python train.py --n_layer=13 --d_model=320 --n_head=5 --n_kv_head=1 --head_dim=64 --d_mlp=1600 --vocab_size=8192 --activation="relu" --norm="rmsnorm" --norm_place="pre" --norm_eps=1e-05 --positions="rope" --rope_base=47900.0 --rope_fraction=1.0 --qk_norm=false --attn_scale=0.125 --bias="qkv" --tie_embeddings=true --parallel_block=false --init="normal" --init_std_qkv=0.042 --init_std_o=0.0 --init_std_up=0.042 --init_std_down=0.0 --init_mimetic=0.7 --optimizer="soap_variant" --lr=0.00253 --beta1=0.95 --beta2=0.95 --weight_decay=0.048 --lr_head=0.0107 --grad_clip=1.0 --warmup_steps=200 --schedule="wsd" --decay_fraction=0.789 --decay_shape="linear" --final_lr_fraction=0.0 --batch_tokens=131072 --seq_len=512 --doc_mask=true --train_tokens=795400000 --steps=6069 --dataset="wikipedia_en"
Each number is 500 + 25 x the weight over its row's rms, rounded and kept within 0 to 999. Layers, rows and columns count from 0. Numbers have three digits each. The size before them is the row's rms in percent of the matrix's.

# o: layer 7 attention output (transposed), 320x320, rms 0.102, rows 34-63,98-127,162-191,226-255,289-319, columns 192-255
# v: layer 7 attention value, 64x320, rms 0.115, rows 34-63, columns 192-255
# up: layer 7 MLP up, 1600x320, rms 0.104, rows 0-9, columns 192-255
# down: layer 7 MLP down (transposed), 1600x320, rms 0.104, rows 0-8, columns 192-255
o289 087:478505494493507511559536545529518507498506483498480530489497460517457507473474439538490487506518485491510458517506536500523466498475513505531464510499494490501528487470519489516490545487475466
v34 097:502537494517476451463485525499518539487491496496513492468523468483490486505451495502514535480520463491476436520557517501466508518473536495480526495480444487509510489525498471526540525493490492
o34 096:477509483587498505509482523486512539510512494523524502494512544527494506483495509546507483541493485490493471552499485525466501503477523512511516488517511537517514475542491515451537505503506523
o98 107:523476505493535537485469448460512509470491534511499488495523473475511465523481497492480505481485507513475543540521539529488493511452519501494498516539488534527517518513495495462530514467472491
o162 097:500519512518480482501537519504529494500554526513512535539489496504475489515513507500541484486488507496446493472492513497512473473520496494537494493462473465496504454491498515477442511457478482
o226 095:469504491482527510474475486484488554481490496543487502476485471499479437519475507527475519480478459476512533518512519517469507511510464481519535496484468498502511509522509532511454475527485513
o290 101:496501501496504504524508459501485462516516526501485479528531505518502524492534487485462493500541527473528486484473497502528528477474503506469480513497532507461470514454432500523499465477529512
v35 102:537488522524487508550499494504468490495481473494462541524544486549548512522475502499543514541516473523478550571531482487503465483459460520548497475532493496478498513484451528524475521499545476
o35 095:485505484493461501505476513493471520508517503495506515488459510544477497495494490519503535509497445508509527486494489517494477537496524526493501468489519491458536541478476499540473520483531515
o99 098:474518555468485498494498458516478517504529502522525504491504551478513515501497497484516499524472503506507461500468466481449499500526521486479527480516501478508472542548494511490499486509517474
o163 099:489491489521508486519499541501531497503495486461486512520520548531488499518466471512490481490485500479513515524522539529488500466506469509528469491521482510517497439478498529455483529542527524
o227 106:496503479484510508514491519526469487476525480483432527468529547512520479480487453467510495534525513510515479528497528490501466529527492494477460499525518457476508501480511500491493486482503463
o291 103:502519473506523505517483500472541503510457510557564508501514448487476488489483510485461485462536537497510490464523516508511496505484513473478531532502443537509511486510533512475577463494478572
v36 104:531524448519517518481495494515505511495466491433490519480486496488501512453506474488474483496496486523490484545483543467496483469491485531476488487525479478502500507554498484475539486491503458
o36 085:508510520538509515479453482518485511511473533474511474506526509420519480518471501478503477490443491518496488526502503518476467519476475518506522513516485489523513487470530474462480483475470499
o100 106:498500536483482495506521467510519527519521524508569480536526563499468507459515533471523513494506507482459494532538527486496499475527491489516477529528524499493470484466483494507486521516477515
o164 100:470469507462527418510473509490496490515501527490494522482490439471529475507532508501492495473522499462486446507474495459531529485499535491493488488474482487509526546488503505471503514466463528
o228 106:506507424511461510453465536487514487465535460477516532448497504487478529468469504466460550456547507509463484500447512538510488535502489503507496463473463566477454493511482499517534532482481466
o292 099:468466532454485506521529462451487496531537462535474484497499476489531493526486497511510525554483513535532558490515505517485544510508509465468484509474494555478493554492524554485523501476549547
v37 099:483491562481481490533503532501434483503530518491525496459492451518509513475507531489506526545531525554521445545487554485480488493530506508455518503528502505453479528500532539537519524550519472
o37 084:503517495515507514501499483503483494513496541484506514483482477493493507479502541487519502536455527500523484493536478462465432509455476497443526542508483524530513529511531534515484455527479469
o101 108:451493489493521502484500459479553516472484513490472523528500516495481491465528477483521510490467526523504517505535518537485486487499523523524495442502537497530469496516470518467484458495528499
o165 105:524488546506516492503498516511512500468530507500491508460496470515492507496528523502527503507488488552503525556481506500496485514515491462517517485455471480485506504507471520531565530536528487
o229 103:509511477463451490500492494491513494529536476517539528505541487507514511496470469456493522455517520489502463456513506491502546487498510525475491512434521532523472492506551489482498520506465480
o293 107:498497509523511484475515532460522484497482486524490526519502535481525490526495470517504503531514482469474519488485497512528500521490489472562431470519466478513516461497511467469490486445497515
v38 093:499531496492468539465491524453513511473503538517469502499552552504533510532511521501493514494543491472518522441498519486517488511491529480480537537518479467481523501508490534539553481502486513
o38 084:524492485531537525464515515506455528449524487485494505502469494479497531489501512474501467481500548483500534517509497476531523523465482477520539489543504459489518483511453526514509463496497516
o102 115:515462480538484467463530513486475509476505510507505500526491521492465484534497503492476491510553489525530451543519481480518455491476478491499519493516467524475476508516491552471500497489519497
o166 114:511491532473510528506491527505518483487524521497488484514511536531508468521490513510489524520490468495489534437482530527476487510447449563533480490469498536466524502539476514478490495471548448
o230 088:489505559500520498489511509480494504497480472547445494463478512503479511477545512467536460457506508491542479474498508544527470499534487463463536527489560488495443484484491494514509545486495526
o294 097:513497507490473502516523523531520470521494459510514484505467467514493494446513464483509533486472508478496520515502463501463485500525497500457467501554500502552531506473549480492467473490516530
v39 097:474459547544520515492561492514512491508490484507538524537505462468484442494511512504464465502478517520478524494496515492496489511466485496498500512477502486510511533517491477493504512518516532
o39 094:496519532485477524502485524500504486516487500535557460476510521480493494482505514479480490491497481530524494520498477465468492555527470523420528537490542540497527536476501465514461531496476536
o103 103:491505489569488469497484496522527490483493511499516491541410491490435524504461541495472510541500491494505464489504473484495468522507495481501523475537491470481493466486551525493503432506520489
o167 098:517481507521473508536527515525486472523532516508437522509561487464546477527456490495474504480501513507499482496508511516533467518475520522511548526451472507500533501458490520512504501494502486
o231 107:491535502512482524511523470524518527505511488511523460468516507538477477495512496467491529498484513460492501481507490544447520494536480495512497538517535465493529514528508527472514500517487534
o295 092:496501488456514501469456539446495482474501482474447456486521547502527501486532488503546478503511490531531516518499509476496502442501520495511494458501468468483492490529487475491513501498520490
v40 099:461480538425479494462503507543501487472494489499491443515527466535539525467483509534498482510486480488501520521484531451524496527479509532486474490489514483502471481479497464487468506497514472
o40 089:498483530473483489496476478528489469525530509503527495514524481481499504488526481477513514488474479541450488508471492538482491504535503525518461486480515484508528529511523472521492528519531516
o104 115:543516489522508510511483492502494533490507464525516491531467529497500469518525516471498469508501536480495484509480481507514507491470500553492484520462488541507478523479474487517531536494515562
o168 093:500482505492492489510488490511548499546474526490469558487538511548477522476477493475492533519422475460508500499467482503500494488438542494501523508479473493493502515514507524489478495475478483
o232 102:554488513486484533530509502502494516507447485527470524555476482524474529538525489515486536519521488479526493482496529492516466454494480482522498479495496477497503458488497448514486533528547538
o296 096:480517497521541476536504517487489441489512536501519539492511510483498542512476500547497488480507493521468496483529532524477535496517478488532506464528490481489491506517506509481503462520488486
v41 107:499481468483519432450486483515482507461459488478494481490512510490469507511517497507508475525525500509487519492487531505478517508477530513470494484499525509525470541473500503516507491515499507
o41 084:483503514449477459529517492515488520486463505472482496477527547483498520493480481519511505506477477478485478512469497483479517478515526533467521480493512512488509501529495509496486505507513495
o105 101:480446481517544482468469506543505460472479508513487501459546506509478459552516507520486474507541496487525534497552509533509523512492495500405526511504484500505467472494475506452492518527472453
o169 102:516504494501496507506521463494515498453510492518485464493472509501526498496473531501522486524500501507491531499492557490476465481530482499459514488511551504522498521533475501518492490547473508
o233 117:513493532530540441452512487495462511514472501466491486465451474508513507487457496497502480518515544525470495527485492523547494511499519472518506524541494576475466531514458545503522468470481506
o297 105:483532463499459560531470519496454512516557470486548536511515473513498544467504490506504500482494482492486490459495490499500503489488472489534500524515501506469483507492561495498504498537512526
v42 095:520492488524531533497466543514482482519481500497519536478507512494500493502484472497480513508484493512546530513503495496491521515486461524500478562443554491503580519544535496465449483489506527
o42 081:510477488527517509509496470556483503531481529524506522480477479480522479494495496491482464486471529493479501544508529480516467524476505505546496497485450528477520458464541510485469470469463492
o106 107:545500494471501514512500485496471495498474497506484477481461459491461576506463500497488496500497496516508490456469497498496518509479512516482505504495474512512470538506485485564519499493493517
o170 110:474490533505486511539489519506512534481505479492528498549488486483525485494559512575540523470503467544493466521489482521537486504507456501536496534522523498480520495463514450474466506520503523
o234 102:508497491519499503480506494530496487500517494525496528538515507499498453495475427495456485528499514448480535501513518546536508512512453467491439539465537489450533539472514482523514498524505516
o298 101:463492496458508454476472510450537514474508520507504453484533528527509533518528487458520479515443498506533542479510518486515498467530560477467487498535485460554479509516473518498508548530495481
v43 097:496486500513528481555509459498478510508491505490512530509466499519515483540486467487476525513495500479480520497520514465485488488544457516490484488514506491492510485510525464518531522515532473
o43 087:477516510504517480510527459499499520500531532515530544508504496498520554490488506516515488488507512480480512499481528500549581499520528462488478535485551477508496476503445512523524468495476487
o107 110:503492523518480517499482494497515520491493503534484560516487521473520499476512494466539481528476523470524460527483493523485534503509485502499517483470504537552507485496466539451520509475536499
o171 106:534491523486527461537473510467482485524520487484464508493503479512499510444517471553488535498495465499463529483495501498461481448536485528548426493541518477437545520510500474500522494545497518
o235 109:497505486498469493516497496519532519508529499496518523453472461511502502540483470517493489508499467481503509515514442454486479516461494516495482503513520517493498546483470537513520540442509478
o299 094:512476478435533496488509516519465519488526504495478498501507516493458483479523515511495478523492521487528514475474509521480463497481501514502525499488455544510468493495523481516477494544494495
v44 105:501506514493492498469447461471474478489519547472508491481523507459486496491475517502487516517505477469508513474505551484467484508484508484541471528488478502494489544544485516491545492570497528
o44 089:488503513523528498532465449495479503543498530468497507502525549506488503507472520514507494479516498476500504488474528510479521493533534502506472497482457502467454542547474502524486518499522529
o108 110:477458506510537517464502501482463486492513532470509452474464488498531474460532509459483495494518476482483484481523525510484521482532547460518469494497538521483496472496483470490514493458495552
o172 114:499498468487506460501489443480498469507505479538487511492534521506469521513532476527501525564482490522522501489494496523495489492470514513514468528466516493495479467536466491529503525533508474
o236 100:471477455532506485500480532495493439500506494507500492467519517502535484454489484483454521481571529514501492501496500510488528526525526517508503536537525464477502523447514511494508497531514498
o300 095:535516542526453537482556492508512509468485511535501496511485463462560483517497490502509513473468499513502530499513446506499494502476446473506492464542540479530517513504531503479469479475514487
v45 098:466493484469510492481551503503528502486449493478495505487467509513464469537519522498475498516456538459563528525486557472469500515526530480502520511486471456506486452561489514523462500497532481
o45 087:465516463506495512486536523517536501518482468486472520472535514523510530479487551463530487516478513467534458506508513474446499514506546477482513511504446514499501474504493539489497494498524514
o109 107:539531520521497547491486486470509505539463498521456536518463513533476574487482463478524446518475524518523521496471493515462492499458480498492476478535493531494474477507509466490517491468544551
o173 096:531521502456547489506548459512522533516534530525451497495511515438495449535515505507525517489533476476559502516492562477510486496514503507491539483449547500528533542558514532494483535502481480
o237 112:517473505499504497483481501495499541468499511513470469487445550512513516554494547488499478496479482466480503539470523479524504516455529514499498481503500488516487476509509510519478497472525524
o301 102:486484502504476507520456517497490427497519489528508508485526471498504493430542495514494534507497509531472497485524465532517524432521465526494470493515557477507525539459508480532523529502474522
v46 093:499524509481500473506526497501512509497469484464518511476476457499515481510491486486523508493516510496553479486514513474498467540504474469521515520502519497513477530486474510524559522518491509
o46 077:503506507467510519520500510525492550453467513490483501505512546474507475444439482472479504472513472491552486496497515511476508498528523538511521509497515464506516477494454546469506519542478486
o110 108:564517519472506495522483494491491520479510524525507493467484484527522513471539531497496501485489507499515482481475490481500473472519523511526498513502525503514503512464518488494462526528470528
o174 112:475479486529476510504494467519474459510533492496496482502489492518498509474481472484521453519496519503474509480516548524510501468457481459516512513519476512529495486477540459529543471485568466
o238 099:516479477479466476478491489487490559496512518537519532464483525518523528521482534487514474475532524489530496496453500490497476527497491512510464533488522513478498477512505564503501549485497487
o302 095:491513493503483540509514492461506438499512480500517498514495520492471461502559515506516530515503475506472501481494470481479518487527548526445497486495462499482569521522495463493531462460499546
v47 099:491530497544466522510504511472497509462516488478474510469525490473512508493515490470471495483508521514477510499502502510471505545501512539479513540506453510489489539490477508489520487497469517
o47 088:461482475517462499540496539495447527524521484509485462504459470516487463468510534482472514461540494512518517526544501497504491492451504492523515494502498542450500498568504508473459494477498461
o111 102:529511513502509536522464533549457517539505509499518551538508498484539539480527511477502480508474518503491524476483515547523511496495442487502514505463550532518507533495535516491492443507490500
o175 095:506517480497486502472466445506507509448519539491512468453483472553537497529511497493496494478497518481475503539515497506477518511500530537514476510522505496446487535516519510470522539447518511
o239 107:498495521533545468483515564435484490487531479515515528476486501469469551500473503515503495499518516522519494499481516500513531471488478446516488504529470487549436515485472519480514478510499495
o303 096:507479521477521454511518485478483496514460487496482497513475488501476508485496473514524529533481477474475500511472487473524484501494496502470488508529473477516505464544535494521470513538502496
v48 101:475498508517494530523545486516541499477508521512496522519509491491473477509554471497519552517484501485471475494440515500487527497535554537483548483490515461522535468476475478482513492497488481
o48 096:480527510479489502497529474528502511466504516486495503508485528479524507491485487521511428501518507517529452494493529514522545513492515479536495545539520491498495490481480513506491460486474462
o112 106:480468458526527516522505552487484456490485500490495473505507470519488484527494474503506508491477480504524476509511485497524525508507502523501507495498531521500497459497532471494458484522509490
o176 110:491563556483478514481536518494523518490443502475493501507476452440516510518507497471501506469487521511529482512495489481504559487504510493455504511484528499492515520497479473473480498475490548
o240 100:520473520509507531541504521534528527490492501488476443534480507469533509476507501524511536512493505515479487507516489468498480505460525450440515490507524511515487467513502504508486513480551500
o304 102:495509471514494499473454529489499503508536507510511536505506523524489503485485531523463493482504517496481559466527498499466447517484498500554497531512479527481500507509490487522512524516504483
v49 101:481512507471510544509455500480441522498524506546520516494486497526527546474525468514521488507518474480476506488526475492522489524528520475467522464510477509486508457456498513549475480486506475
o49 099:489465508519454479536491532482478511532509465488501478520496463532505500543506537501489537465478473475474529504460452503499481508500485467526495491524441462487566508514504522489476496515547469
o113 104:544511509501542478527496521515484488448515487519499464484534520482519503488509512478468507486494517540486499546515512478529539514493506515499475478509489467497470465490483491481496518472509479
o177 107:489507470524466528512464516513488494539520524504509529478482476508526499487523512519523493494551482438465485530551497505480519487508497484484478509508447522465534468473516510515507493505553469
o241 101:487494530519525511492513481499522499543514472500495510510513485480517455524500453479469470488453463521482484458502517497514503512498484457430479491489512478521468536520503553483524507495532508
o305 098:534482549480503463477526404478530470473496513508500493479460516500539513526461496542548503529492511551529554482448499511498499474493530522538530538511523499519492498511514493486522524506431541
v50 101:491503483531508492497499493533555481555493551502482482510491475539523452506542453526490466500490478512514491514495533495519539514469522457505529520521516504518498507460497530555522520500514516
o50 094:496501522458482523473485512479515480518498500497527519504503518477497489479468457460518513527485461513491501490463503492465531522500486494515469490520553494523484517457482524479478508465520499
o114 113:511513472489509501540493501474490522510461508483488499455480528499444499492499493462541515501484521446494470507518461484469521465509550524517506487489469482526486532480498499512483518475486474
o178 096:537492488477499512496535527514513460574520486517477544519477519506555452518504485478499518513494460531529503484516498522480516569550509522476512523459481497499513482473463539519512487489519476
o242 102:449503492504559488482497501461503531495524478490508456513514488498478502506492518475511475478473482514519470511513459491475511469493494479487534506476489493520489547497455487494506532509468493
o306 097:519491496521511511509510529501455516457481474476525507456506493523481528482513507521486511511531532491521505477472467540508447499507453495472475494520510501484521466504494495534501486524513509
v51 098:454503497484500529497476504513524472459529509521562511513532513484498493515482487470454485500489475490470516514516574464503550439534484486497513478428456495487490490537438483489494530511501480
o51 092:496498496494508498498543487500510502505507485511508506531515469492489485494486506489474519497479491523507488444523496487517502514489527531483472530447503521481517526483488477512487540469492520
o115 105:474503493496563480543507497432514539487530476444531486462512478508487472523502542515468505463511473492514506508470503483510479542482484498475545485467491485503482500503479528497492511500511536
o179 101:485548502495506472514466480530541466541505487544543497519553535494463498526485485520461521470531521534488499478528529484535520534510502520520488513462471485511455480520492508512475497492490493
o243 090:486503476520474481493541463526485461528514514498499502534489500473552497453540527508478509456475535538506518456512522467512480482488540540456497478532480524522542519492518546497512463499539453
o307 098:543500510499497498514493510507503509515521491504438514522490487534493517455553492501571500532475522491483505534481494542468490491493486493505510508575484528511523515485543459491517510522501497
v52 096:499474486485540505526535472480504505519465476471521511454502476488514507480501490514493477485512508441487478496466481506527494487548542476491505479539519484494466520453535487515493515527469478
o52 101:490441483511517494463530497482502495474506474476468539511465476483553497464500500506465470521538544497485497499453501494536475476469505450525502513540473487492473494463513472504542471478523500
o116 102:478477506475512518521517471501507516517521460486555481481507552547475523472504536444489523504487484550487532469493476517497482533470518452473505533475486484478502519499522482515522509520514469
o180 098:508517529465547522496487505516474456526513495511432547452501517477523484563514500521492492481516505472494462479502513476468473513501509506542458482497482555578469490541496519531488512513480494
o244 088:527489520542505491547489475509539517539494512471527468498531459492488521498473447494519512507454506494483491499505496490515487529486467481472500502521544543501456544463478508484467519529468486
o308 098:528545499489433502502438534500505478473513482502506524494515477483481515500488484513488515533536503497533517549527505516434505487524496541486530475495486511479541487481509513496542470512478504
v53 093:519519519476523529490483467518470477520485460457485514492509485499471464523500535472514503504517527529479507487503516504493538495485484511519479487482530446490490493471498499494484512535494482
o53 084:505528499504517534477465547536506500468464499513471480479491465497512473539432457475472498509511518538517507522521530502477459499484473499517543516486510516543500459522484464484501517500508495
o117 105:479542522529478539519513529495532508510514555471511526521514450472482437520509473516524537522514483505488474482528495562469483493418482452492503474501516502484490503492499500450491489524488488
o181 103:498475465504536510478515459519476505488535442479473483506494462540490504510493534472506496521478535511447492437509485521479475518513517519501514513513490504465520533500519473538491485502550518
o245 101:495507472485485502530506493470483460548485517559484510553526475492551469455511461513471497503510480498518474456534556467536515499470508492473470486535482508480506471495527552484497517529471522
o309 088:482540489477493484479536487514511510454515536501525496481490525527563536494526507511513526483444494525483494540518569484462488506563527458528512526486462450528468499491519477516523494486491480
v54 098:511510515494435489498512497491512504516480519474471542551452516474478458484512490467531514463471558476455509534452487501470552506495513529472503506501466513493475494498540493499467526490496493
o54 080:456488501496532458506532519520512481532532462498484483443473503509502469514531501493533470479502496463472490523517493516479508502509534497500559507501482513453531496513559458488478500474498480
o118 119:508441495490532496473525508444478490435471465467493486543483462473448508506531524486493483477539479487515463513482467475523524538544486511496475495526487463484483490493489513485457492485538532
o182 100:451512515519491461492488500490532517455449482481513510496448487513525478472502535488475487531518519492532499517486532499515521516487515503455500497487501488490499477488456493515496483491502523
o246 109:493463470484495518491481447444491505471548556460503525498486454485451485507520511463500504514477475491472516507484468491485484517494503546470521504509528484500512466504507533526487477508509514
o310 096:510522497488510538510488498519542507511528541518509498533585502525522520472459457505511526488465483538513540447503541518524495464500484458494500480519515504525513483510494529502525493537493511
v55 106:523481530489476493493521509493486437517510486521491509524483502482459485488523486478556448484523495470456493499469488507516504484497450505469507515475494485450513483489537549457506541453493557
o55 102:465496489456481490486522518504533534522445500500468518510481432511459479495500504484538488446493505518512482504509486500528523494525522487510511539560472470492553520458541493539526535470493533
o119 106:507524515489476503509492501542472532514485485502517487504477489460502462459498471518518493472522496474504515497530515515525496524513465471480482512485523487512489484470478524475478508545494506
o183 111:499481488490494537465512518485509462480502467487539484529461509504513519491499503472538474461517495509512496526475487483503544494480469466490510548554474455492525472481511494497480497521495492
o247 101:521451530557526506515492529509530498486518502505446514503508494452514503501488524516452540521502506521489540497508466513484493530507489443506524493509515508516460468487504495495484466442522533
o311 093:512516481529510499545480470505490507479506506502494487487534493506517499517504533494494496497493522513546510501521515476476513445496562563508515495452529520538502526503490475552488512516505493
v56 099:463530487507516512444467502530494545520485532553496508509467450479525470490503511494495491507542460531504461554507497510485502475539482459509524518438519439468491510485474470499451470506518516
o56 089:485481538496518472498456553459487511484539513564485492529519467494525452512481450504506551511500473534484491505473507509471443485478500486502492508478520499487472479496508537500510468496499525
o120 103:471485496504539501554518532492499462486492510532522507467495514489455484468472498486513528494477471493487463479510515491489540461489525520494523517498471520486534509489505477493445502505534479
o184 106:548465526502502511461495493481516488467500443532491466520493449528486507506529490481510494526455486497482465498495509513490516529509511458523527503486506461514509518476447468513497553487508519
o248 098:507495491496555452446489478539469471500447506488519523527492515515533474494481506492507484476498555485498541487509509517547512517448499543514511514533529530515501496501484505475513453505493510
o312 108:515512495461487526555516535506487508538470487447480507471509512478487508476525502545485498477533482474536542480460473510494479502498521516494512485568486549488469509540521458505482490481450452
v57 099:474467509492503500474480491544505480457480504509518505476489488471513458460474482501463480466519510497521520505477519525483526485518544505483522491531492531480479505498510514488539530521487532
o57 088:485468492516486498513546456534522518507510508482534528475529537473486481480530514509524440545497518480485484494513526527490526470500523447514522491474501547538472523486510477487514519479502518
o121 103:471559539531517498495509535486500457548541504515494516531449483460502517544488501515497543494466526520457534532486458538490489459466516536484495466488506523476499540472456496497494505499469506
o185 101:505508461455490541488487494551477476481505505536498511483523549547508481474478470504542500497488472447476491500545490495470482548476510488509472502476458508503430475471532485457504489567514493
o249 112:459527504550490521465524501484514500472492529558481485463525513494473483452497500528487532459458538507490513471490463520500502499501447489527493522500489525521477482498481560488487484466483554
o313 094:514505439481493516488468506460489544524451490460549500527498459510498555525481521488520506518483473493504472488516559493518443507504535508464481460526495489542509483568505501500556482522495486
v58 097:530473513504449479524502529512484518554522517529504500503472472488493484449555494471496419459461466516475511487500483452470499516489499499517476521537548467480501501500495501509500532495514503
o58 084:469490534520483486492537532470501469536521494516491502484499470511492478487526542490516469539509500493486417504517490471481498503511479475497488493485490570511469516495563487462511525523503518
o122 105:493516490497426431490493516569485516513540485466474485518529550497531493520517499493481477505512489465509492486541536532519489535496500464506483490469533504476456509553508482477499506534472532
o186 097:506467533512509567478473515492481469496508505509490479492484466511494444507548479521497469481484493495497463471490472539477434525473504505508472502500481469524509492478528491500493518453530463
o250 111:543529447495482462514486498513526504503449471478503461480506517506531498519506493516525533488516514505474463486498510483492494519500522532488462519541526479486472532489455507494487509511526468
o314 100:449523472494544501496504475478506491504505529509490507470498544483493511481464541512483534525499480468564570475480463531517517503527520557460493486502451482508510458467487530510487517477517501
v59 096:500474473516505460524476488481478481503441474519528507516504520465509507550501521485475502508518491504490503498517517448510528494477554513494477504523489501549502495480500493496503480451480500
o59 084:483546485459539512518497510508518489501511465518552498487514554495533501510535498502529445499497475507508464492522479480493520497512519493503486506539501487494493516504516489511470493478459473
o123 100:504513516520507528509499519485510509473489528495528516489465470520476479483466543539483482489512567538438473507500470531518528524474498487490520473540486462511457483512495504476456468470512447
o187 118:515490521497463498484515500500504457466480448511522473490533518499534465513513531507503535504504508501491577525479491520505507540484510504501483528488522479515496485480506477542482524525467516
o251 099:514519477497493473542528497528442490489506514527462473504542511531534515490498506486507531521522498555494488487553547491524515484525488499502479499517483470458547471487524530503528501491525510
o315 095:500491524482486485507525484474496475519498510459451535477477447459476465503463494511513514504516491458479483515469516496479503503505490515509538482516527461502467519444463499488512504465530562
v60 104:519481504513559474481503511536481477509497485485498501488474497488494543486500567491516543490481495442487524516502484494506540486495474527496536498463509498514508518546524484524520493542509470
o60 091:457486504462523472489502466518521527531494476480529494489516498491507486462511529459553474492493469503498490488480478520492520512543535512481532526524525479501530529494540498501456497482476518
o124 100:481472568487476466522511462511548506536493515500530497495554517498541512470505467545543495531531501491526494522519519500488538508482550495487531512455514487508484493510496482501511449524480527
o188 102:528536502505509518467502452500470474547504545499448495489450512530516511499480503512455497525518495487494485468505493475503509484498502521467516465505465507509481489501514464517483483511534493
o252 107:461491510436502430480501459510464521518512503541522511543528470539511487510523475530492454499503490481529520503545535504514494508510501517536545477464525497486517509518496502474506487520509500
o316 092:470548475512521542521522516511519493488534504482491514490464493457475531501511516490470526482467514527548488522476500487507488477483504462477500499538497477474471488488485515503490547451499492
v61 097:471484519480496502484468470541570514502512506501507491477516516455491508439537508490515457477537545503465526505519463464494520508478522476489514477496478459561502467509488485501527494462445489
o61 085:512491538512484500461493528487534469459485492467552511510519492514551488527506492478501515557480528526521487528498501515483509525506481518449528469448495512498504493429496464503502493540487494
o125 099:511473487491517498493506534481473492489493452505465514479499470484506530510502501513434505517508548473525484493502509489463482515513476496486472473502515503524520543572553522516519489480508526
o189 105:502500470502508523518497514519544483514514517518527528492538496487482460475571484492500447459515513476486501521515475499470508522520551494539469516493524509530541470508533502516501490463508468
o253 104:538497480513487498505453478502534510513480485474467555523499494485556471519495479510470513492535505488471506504490490468517471522524463535494501505523442518545490503503526518431481498489502481
o317 111:530506546539522473517550471458488529479498513540496498514495496512482484495477496527559529511442496493491520481475511480519540439496506503535526499512488488486500488477521504512502481523531496
v62 101:520500519489458480470526517494513492424465503532463538485511468542550483454518525476483533498485514520502483501507489495500479514488479463516506496523530556475503483476487529480485501501523523
o62 085:469540517467453547481502543469495473482502456480484449510485474547509525528505528494481500496501501489537506460491487475481468460522501480508487494513532500541466502506477479512487513541535483
o126 108:505545504477512530508477486497523510503505488481466508535532499497519518469510499476493512541475525510471518511509498467496507555479516471467506513454500521477446505472548509484531513457508545
o190 093:512527505499500479498472514490479501452485529522524540485523488518513538469500528516495494506514461526494503447472491518508491508503483465518496505511506499495516483486515473532487531525528483
o254 111:460487500533518486411518489527457539497542538497483518514507552490488490497504522488505495477457522500467532528498479513502477540475492451525597458512490489493503485519500494506519471487468514
o318 101:533469451512537483521495466506504503488493490496472484459474504477466490538545482510487448496553494489499488498504514477509525454516463508498443514514518519484485507492487496517489498495478495
v63 099:538515479484479545541508539502512485523503456494517532478503481528483568494470493514492480481537450515467506480482493501448496495482540483503510494528513496535460536550544446473468524513494489
o63 092:469495489502469492492503509504527511516477514459516495486515519493494493534493514504510530516539475503507492487540499550450524497508515492465476513490488511519488502541505478493481537496497482
o127 096:477517492471519469475497504526466548508518491464492511449505500507487507464516485516497520521474496500484491426473503480487478545539508480510535520547521496496474513475481501447498522514506472
o191 093:496506473493508503524508582463512502490534506508497491526451492566495476489484511512497521461515483540488469491503523557516519519534519468504476464493495491494476489516507527513514505497527467
o255 111:519539529490479547470515516464497517490496493478522530535529489474494474484533481495504546485472493479502510491520522496469446487474443483524496509496496540463471491485513445547511533497435504
o319 097:514483506488500534541465486541490475494530490510505483505455480466496506491509500477492514518512559544523497529497495497483545494542495480542527522477537479464503505483450545527561476514485529
up0 092:492466515456460493479496479466472490474520482501481517488457501503500494504493491493476529472514528499482477492505513492506479547489497505483510452420505539531519497437525517488521524517501524
down0 089:510489458494517531472492526529498511534487542513523475487522535504515508512519470498497469494479488480511497494506491496519536506524499531521493534528512506482502515517499476510522493488485565
up1 100:435502480525461509481490452533516502475461489522519483522529505514497498542527506450491512504507531503439511528476507504501547499505490476504507472486512500464509530532501522502502476492507557
down1 101:470495502494483500512507511520491531547501512535535520513514477524512519542486483496496495471475466519485491489440473480500509476501536547489480492523505457470516543489587501464499514488489519
up2 101:535485464480466522473527461496538458494462451480506494475504486524543477463446464523475472473506458474473475525536502504476511481490486497448514499505494538476480521508490485497497544473498499
down2 108:511501521526529505506520462538484518496510488481471513461485519555508534469501522463520567501451489513490515500530501467534466478501475492540531507493482462449517462460513507495481485463469469
up3 097:501537503494481497509526485467495523495517481548499481540511491478529469504488519498521546459529456520511513488472523501504480487459493500516503482508477460490504530518516480523473503493471505
down3 094:515511468540493516441513484522493494498501522427521527520516482477488480503432476520486534526471481490510499525476559451527464502488490480495482516519472494524477506509515508484494506506512498
up4 097:496495517506495506535475496457524540454451514518543507487479541514503480496533518468517474504498522488458496529490483573507499482491555494503508519531518485513491542479516517520486498481516492
down4 099:478531496428501526451483513524534517510491506474507506556528458464500517530486508508460533521481528513485488493504504523477520488515499492482513510488526503537491480543506465463562482493575489
up5 109:474477539499473516465497508478486523478497485445503496532508499516507490528455518479478541524558515481488519481516474481486543494481525488484516500465465505506484475507496492528524525500465495
down5 111:504529519495462526476513522509479492479506501459481506524499442467509492535477493484478521551487508503505560487507506526478524502548475467518505489522511492529498457455499516549533513521441554
up6 100:552461474471537517490456484513489535494518488525539515512485534506513523484491505522459509522472516504496521500470490525492482464474495471472485528482484527501496533498546500490465537537511478
down6 094:519490500508507529488513486484487475478504489474482446564519507458500459493457513517518536502499484464476516469512520474524518496505491497514503533457476503531508520520492510430485498473502494
up7 108:509509524494466479537507511513484488527481527502527519533506455504498497527500505499472510489488514535505492476487482474504495483471486523494528523500478504507507472505530509517511465515545478
down7 099:516492456508527512486573506533524499482493492485509527516481488483502550501504554482484481498475471488497470502451524525538515506542509461561505523525450521520500479517499472519553483510526531
up8 095:486464512493519518500500467506501466530496469531467454480503484496489519466524443559520487517539523466498491501511481501508533501489515494496496477477521510495483474467521504564487515533484513
down8 097:547504496495504514488506510481498471478470499462460479484506489503524520520478506503552491501491525566431494545554495500498487460508463485509516495493479567537483518503546494501518465506511492
up9 099:486508467488523496513565512464542497536506499474538480482507471529532523521508483523512479471528511524490476515492497543474483514510520499519507499505489512509538526482478488430533478544515539